Weights of a small GPT-style language model, trained from scratch on English Wikipedia.
Size: 12 layers, width 256, 4 heads of 64 (2 for keys and values), MLP 704 SwiGLU, 9.38M parameters.
Each number is 200 + 40 x the weight over its row's rms, rounded and kept within 0 to 999. Layers, rows and columns count from 0. The size before them is the row's rms in percent of the matrix's.

# layer 8 MLP down (transposed), 704x256, rms 0.139, rows 333-349, columns 64-127
100,244,256,160,294,218,193,175,204,167,227,191,258,253,161,190,239,218,211,204,220,194,243,161,178,164,196,172,179,234,147,243,122,196,221,43,177,169,146,167,203,224,167,166,183,209,240,143,209,185,280,219,200,180,177,134,162,214,210,229,209,223,199,220,191
100,147,204,178,181,198,116,236,181,221,162,213,182,232,142,148,157,157,197,160,242,222,200,202,182,218,176,209,209,152,237,217,184,118,244,230,221,171,286,222,247,174,295,187,154,176,195,184,196,157,167,199,282,261,158,190,203,267,155,149,224,141,206,241,185
095,241,164,150,236,206,274,210,232,204,210,160,239,212,185,168,111,201,225,204,281,230,235,217,134,220,189,156,262,173,246,155,286,204,216,153,220,184,176,212,263,212,254,106,232,157,185,202,176,246,200,206,200,160,194,184,224,183,196,205,168,119,188,236,229
098,212,192,255,166,176,229,143,174,255,195,171,189,207,127,197,177,251,142,158,192,135,251,148,219,264,223,220,177,187,215,237,209,245,249,199,162,217,257,252,231,155,235,169,204,243,255,220,159,167,168,230,151,184,230,253,205,235,259,225,172,124,274,134,214
100,212,205,241,201,238,202,213,200,183,197,234,270,178,136,131,125,173,201,215,203,230,215,237,112,217,262,186,157,198,207,144,258,163,185,213,245,213,157,271,172,194,197,170,248,287,198,207,185,213,189,228,232,154,190,268,268,179,163,211,183,229,281,214,201
096,165,208,135,289,220,195,187,196,175,197,206,179,245,216,211,307,242,235,259,187,209,203,174,143,182,198,175,207,185,127,201,133,222,217,180,185,161,205,154,180,159,186,287,102,174,159,248,204,215,272,166,120,82,201,196,219,220,142,193,197,192,198,194,188
101,203,189,257,180,206,196,129,223,205,200,192,234,264,254,244,235,186,198,228,318,242,251,237,262,210,198,236,154,191,203,227,168,175,202,165,247,183,211,206,174,209,164,196,255,201,122,180,286,146,249,197,193,214,159,193,230,162,203,218,214,185,186,171,147
099,274,229,217,158,196,243,213,177,213,226,158,240,225,285,213,137,273,239,238,247,168,249,218,170,89,177,190,194,253,221,225,239,222,216,225,226,207,169,232,178,226,248,221,202,224,184,163,159,211,120,163,278,222,285,279,285,211,187,214,197,239,148,117,207
102,239,224,243,206,178,153,237,226,183,239,136,163,165,257,258,225,198,187,172,125,116,240,239,202,165,152,195,214,222,198,295,159,242,186,159,281,200,200,267,163,334,147,178,113,224,131,178,225,242,260,140,208,201,204,277,194,212,226,194,187,223,190,136,252
100,212,192,253,255,250,216,210,129,207,204,167,211,174,177,210,240,225,164,198,108,165,230,164,164,209,234,175,160,209,172,209,158,198,171,217,200,162,177,205,172,216,208,179,133,271,173,234,217,188,273,177,197,207,231,153,218,210,178,155,184,227,159,231,241
097,201,285,193,143,151,233,223,243,214,251,189,131,168,237,265,129,200,168,191,219,226,232,142,251,234,189,210,246,147,248,276,249,264,243,130,182,144,150,156,203,175,215,222,207,163,272,181,258,257,205,231,199,198,281,184,177,196,159,202,149,136,149,186,228
097,131,215,205,192,192,229,255,174,240,209,174,167,175,232,95,193,224,213,135,249,242,193,145,127,180,225,209,225,184,198,185,237,119,185,192,271,178,258,162,211,138,186,175,288,200,252,209,240,232,181,209,195,158,223,182,213,238,222,204,188,196,200,274,176
099,150,204,191,162,269,157,222,215,201,193,263,240,284,181,184,239,190,150,188,187,199,208,169,276,196,169,174,189,194,212,206,170,163,224,109,170,218,179,191,264,202,260,186,99,173,215,209,222,154,207,130,242,159,248,195,257,145,245,199,166,180,253,186,220
098,229,202,200,216,210,172,169,181,182,222,194,179,189,195,229,224,161,187,237,159,194,281,224,282,162,200,184,198,85,263,224,135,208,165,243,168,230,215,228,222,156,193,111,239,201,261,179,273,201,195,219,168,237,187,236,165,313,210,249,140,234,189,239,168
103,232,202,166,255,254,131,175,201,202,173,174,202,296,167,251,242,192,206,201,207,204,195,191,255,231,115,229,199,126,165,222,237,216,262,271,191,208,184,142,185,202,243,229,234,186,226,177,182,194,198,225,203,243,263,253,253,123,152,185,199,182,132,159,173
098,176,243,149,145,148,203,179,184,165,145,195,179,222,236,146,207,242,141,227,265,131,121,168,200,169,198,159,230,206,202,230,210,165,192,187,201,222,183,277,148,173,250,212,183,137,169,133,239,164,257,194,216,159,161,202,199,170,178,201,190,204,196,147,141
096,252,241,237,188,196,225,244,198,300,193,208,185,159,205,217,199,233,215,188,221,174,200,186,204,191,165,149,120,149,236,189,166,180,128,188,276,239,229,197,239,186,187,137,154,221,200,159,184,161,227,168,165,243,186,197,218,266,176,236,200,181,162,251,290
# layer 8 MLP gate, 704x256, rms 0.143, rows 334-350, columns 64-127
101,167,155,201,226,190,232,169,239,266,156,208,226,143,194,202,230,244,180,178,220,252,193,211,140,194,274,220,170,221,172,213,214,264,185,199,289,178,199,203,235,206,129,275,131,206,172,221,249,172,188,173,186,113,235,230,210,200,250,172,112,284,213,228,188
095,149,207,191,126,209,257,222,244,179,174,198,180,263,169,202,204,155,226,289,259,221,265,155,136,193,174,200,206,224,160,243,247,225,183,158,230,199,228,236,205,153,194,136,253,204,174,165,227,200,178,209,167,204,125,176,177,168,257,194,206,232,124,193,171
091,217,239,238,215,202,151,220,145,245,260,168,213,280,169,199,226,205,264,177,217,227,202,161,248,187,177,162,152,114,263,166,258,238,253,204,136,181,164,245,166,224,167,207,207,226,210,133,195,200,244,187,239,175,158,186,122,223,152,157,247,177,159,162,243
098,182,236,172,154,228,121,220,208,208,188,204,231,220,159,256,212,188,222,189,259,186,204,185,172,194,201,201,155,209,198,138,205,161,218,234,195,258,138,234,229,207,124,203,234,125,284,174,186,195,167,274,220,169,157,165,266,224,107,265,275,117,174,184,255
097,258,121,167,245,224,227,205,210,225,155,226,182,207,176,138,146,145,156,192,164,204,258,224,205,202,218,195,271,232,223,225,169,200,104,161,191,200,223,256,227,266,242,232,212,217,197,254,204,168,204,179,182,140,177,119,204,197,172,232,174,174,299,185,186
106,238,120,197,192,201,137,190,224,187,228,228,238,180,152,156,233,143,193,162,191,231,255,194,182,239,175,207,147,101,277,118,231,164,213,213,213,189,191,244,225,229,193,202,224,202,233,211,249,212,164,220,151,198,175,171,276,171,235,196,175,197,129,193,233
097,165,170,180,178,167,206,120,191,267,158,224,255,232,102,134,196,190,258,255,176,192,172,213,182,161,205,204,255,251,182,182,198,275,212,209,237,186,269,274,183,230,265,257,180,222,212,161,232,236,302,143,123,275,217,134,166,148,170,179,202,147,224,193,171
101,243,184,192,253,194,95,244,266,218,258,221,196,195,191,185,215,223,73,128,183,179,183,272,202,174,217,229,258,190,173,181,178,172,211,227,216,210,199,143,173,177,215,233,145,250,212,191,256,89,186,165,226,187,215,265,76,224,244,120,178,226,132,228,170
099,203,134,170,238,167,160,193,187,218,127,175,139,247,180,272,148,170,86,207,182,244,183,227,223,179,222,164,182,228,233,167,129,150,198,244,134,183,283,224,159,203,167,134,170,204,260,178,212,188,207,192,254,202,173,170,187,215,211,158,238,185,129,212,252
095,214,94,143,202,224,184,180,168,207,183,215,198,275,168,203,254,193,175,240,182,191,169,257,179,124,251,188,249,181,186,172,191,211,183,277,154,182,198,142,244,213,185,228,198,195,160,232,205,128,178,167,194,163,196,157,210,224,219,172,248,232,176,131,154
096,128,216,211,239,215,156,196,216,154,179,207,69,212,229,196,223,180,201,201,262,259,147,156,129,171,301,157,228,230,283,244,229,168,191,267,171,168,201,135,263,218,126,255,190,210,216,165,216,205,222,193,179,250,217,183,206,255,283,205,170,161,179,214,216
100,185,226,172,151,220,185,199,194,200,228,242,221,165,221,163,221,258,198,232,138,201,171,154,142,224,178,93,198,187,190,225,171,245,166,192,168,221,258,134,203,181,163,236,183,191,191,241,167,181,261,222,272,210,232,112,219,211,231,162,264,266,218,189,228
096,134,217,196,267,192,180,160,208,146,197,182,191,191,162,122,109,176,212,315,217,160,293,184,219,193,217,205,241,216,220,223,213,245,175,178,178,174,121,179,211,159,149,196,99,249,185,219,177,240,232,175,284,148,154,249,195,123,146,213,138,264,199,196,238
103,175,169,135,230,86,206,186,199,235,163,143,258,161,200,225,204,247,227,232,229,154,245,219,171,190,206,212,208,195,180,128,286,237,173,185,218,245,213,133,244,197,129,210,220,199,195,201,152,121,195,201,271,219,181,158,206,156,194,235,217,155,206,181,156
099,193,215,217,278,162,198,301,92,229,164,254,114,115,149,209,175,194,255,209,281,250,265,156,164,249,196,235,181,223,217,196,261,139,192,144,198,198,204,225,217,230,206,231,152,193,241,172,215,145,181,169,166,187,147,203,223,155,209,191,138,208,183,202,218
096,106,259,242,259,170,171,214,208,188,189,108,119,244,191,225,182,221,174,222,232,183,192,170,144,210,140,199,141,179,151,153,233,204,166,245,151,146,127,222,187,221,167,199,199,183,269,151,227,221,211,254,154,203,185,243,170,247,153,175,219,188,265,197,174
100,173,273,274,189,247,207,233,146,265,237,260,140,234,165,111,207,183,215,204,204,282,209,185,163,238,243,208,221,213,205,245,296,139,209,189,198,145,305,146,208,188,195,240,223,178,255,217,219,162,208,172,207,187,239,169,139,192,246,297,146,201,214,212,138
# layer 8 MLP up, 704x256, rms 0.148, rows 334-350, columns 64-127
099,207,154,184,239,209,236,224,222,173,167,244,191,226,199,241,195,220,176,130,228,205,177,202,149,136,166,185,193,179,140,234,90,109,217,134,194,282,231,269,148,189,169,190,215,249,206,172,202,237,158,175,259,180,225,178,209,244,305,112,103,223,169,120,137
096,145,181,194,226,132,239,215,243,133,224,160,163,198,108,176,131,162,223,160,126,245,193,232,150,178,158,213,206,132,144,190,217,200,184,269,195,223,185,228,191,203,128,199,271,148,163,254,285,188,222,222,195,135,139,206,111,195,165,230,167,166,167,295,191
096,204,214,246,232,244,211,157,125,222,181,214,200,246,161,148,237,292,261,192,265,143,193,233,225,176,232,230,217,124,196,215,159,186,218,204,148,215,129,226,108,273,163,199,257,235,201,156,227,229,222,230,228,208,168,189,152,180,144,116,201,202,158,140,328
099,226,202,215,222,208,231,154,205,207,225,177,215,129,194,167,220,204,186,214,219,235,235,219,210,217,195,218,234,186,190,188,201,174,175,247,243,201,154,141,265,182,144,189,185,260,164,153,178,164,197,174,218,167,143,163,176,245,247,103,172,186,212,206,253
095,197,239,253,238,204,230,222,208,193,196,174,227,197,205,112,190,202,229,195,169,128,206,172,195,187,225,230,244,183,222,180,164,194,205,221,209,214,206,267,214,250,168,254,166,161,190,169,199,185,222,218,146,270,133,165,138,174,264,253,245,192,232,244,245
105,255,197,185,247,238,181,152,253,214,248,157,225,182,223,161,151,228,259,258,206,198,208,268,221,222,145,223,214,146,190,159,137,228,143,205,252,230,134,345,200,180,257,236,235,215,246,104,178,193,242,198,205,247,190,208,207,168,137,189,169,213,219,155,180
094,223,164,170,174,176,193,189,159,179,303,194,218,234,257,232,161,190,196,169,196,174,254,217,167,169,137,232,265,190,200,224,238,227,199,205,198,240,295,179,188,209,255,160,227,282,145,264,149,143,212,212,200,246,140,287,216,219,154,146,235,161,119,246,241
099,215,158,222,187,164,182,205,221,227,210,245,202,194,101,153,194,215,182,203,230,215,128,170,319,233,181,218,243,186,195,268,221,97,219,188,219,208,236,229,219,188,271,180,240,211,180,151,275,200,185,229,234,227,185,188,167,273,227,195,113,143,177,196,195
097,193,92,190,202,111,245,211,267,241,181,124,201,251,195,198,228,256,129,245,192,154,173,184,226,227,186,211,215,192,250,229,167,152,203,189,207,239,205,169,246,240,176,191,253,186,241,164,226,264,242,204,216,185,178,214,218,220,167,152,230,222,209,236,229
095,286,215,235,178,195,223,208,218,163,258,249,200,219,281,275,126,257,187,233,146,268,161,275,167,133,238,177,202,215,184,224,287,167,111,254,270,244,237,169,264,198,234,205,173,253,211,207,91,231,149,151,205,206,248,231,142,219,135,280,189,154,181,161,211
092,227,311,205,222,178,207,187,154,127,191,135,193,184,222,238,205,213,211,237,143,226,185,195,176,188,246,164,189,295,194,187,153,277,237,203,231,167,264,262,204,200,262,190,223,197,177,188,244,206,292,172,266,156,232,221,184,159,227,193,175,272,184,221,232
100,213,236,188,176,198,204,165,195,217,267,102,115,177,153,267,173,228,193,219,269,219,189,241,258,141,218,204,181,205,250,260,188,198,147,155,201,199,165,214,205,204,224,220,174,213,166,259,213,189,182,248,157,249,171,176,280,157,299,253,255,186,182,198,215
096,262,176,245,137,216,219,193,209,172,50,206,90,163,290,255,208,213,237,207,153,195,212,301,213,194,161,176,189,238,141,179,162,205,166,205,204,222,177,252,148,202,196,234,216,138,162,156,255,223,227,191,185,234,249,173,202,226,218,206,254,187,190,156,175
099,279,100,264,184,213,155,213,220,168,207,287,154,247,276,180,170,221,162,229,248,224,212,316,174,222,228,221,198,175,189,219,174,158,181,258,155,178,182,227,135,283,242,217,239,211,181,238,180,236,244,147,195,117,242,235,155,173,218,254,179,259,181,239,212
095,192,214,223,242,175,111,177,239,232,222,182,190,219,192,210,137,187,205,221,180,211,215,190,190,242,228,238,200,134,283,138,202,157,133,165,220,179,256,279,162,254,230,207,233,210,154,197,275,190,193,164,219,190,232,181,209,210,205,207,257,178,155,173,253
096,195,222,203,308,215,204,233,210,199,294,213,177,186,174,197,224,186,218,255,172,189,204,223,182,185,177,237,176,118,174,238,234,220,170,326,222,208,213,271,223,261,209,151,196,176,248,238,191,251,234,222,215,210,185,134,189,208,257,206,189,150,157,186,223
100,261,185,202,175,199,239,128,205,221,186,202,252,195,203,235,189,260,163,229,228,215,200,207,236,214,284,181,133,209,137,142,257,210,202,189,196,195,196,183,200,157,140,265,103,145,248,189,226,179,208,199,212,219,135,184,197,172,196,217,191,157,209,213,154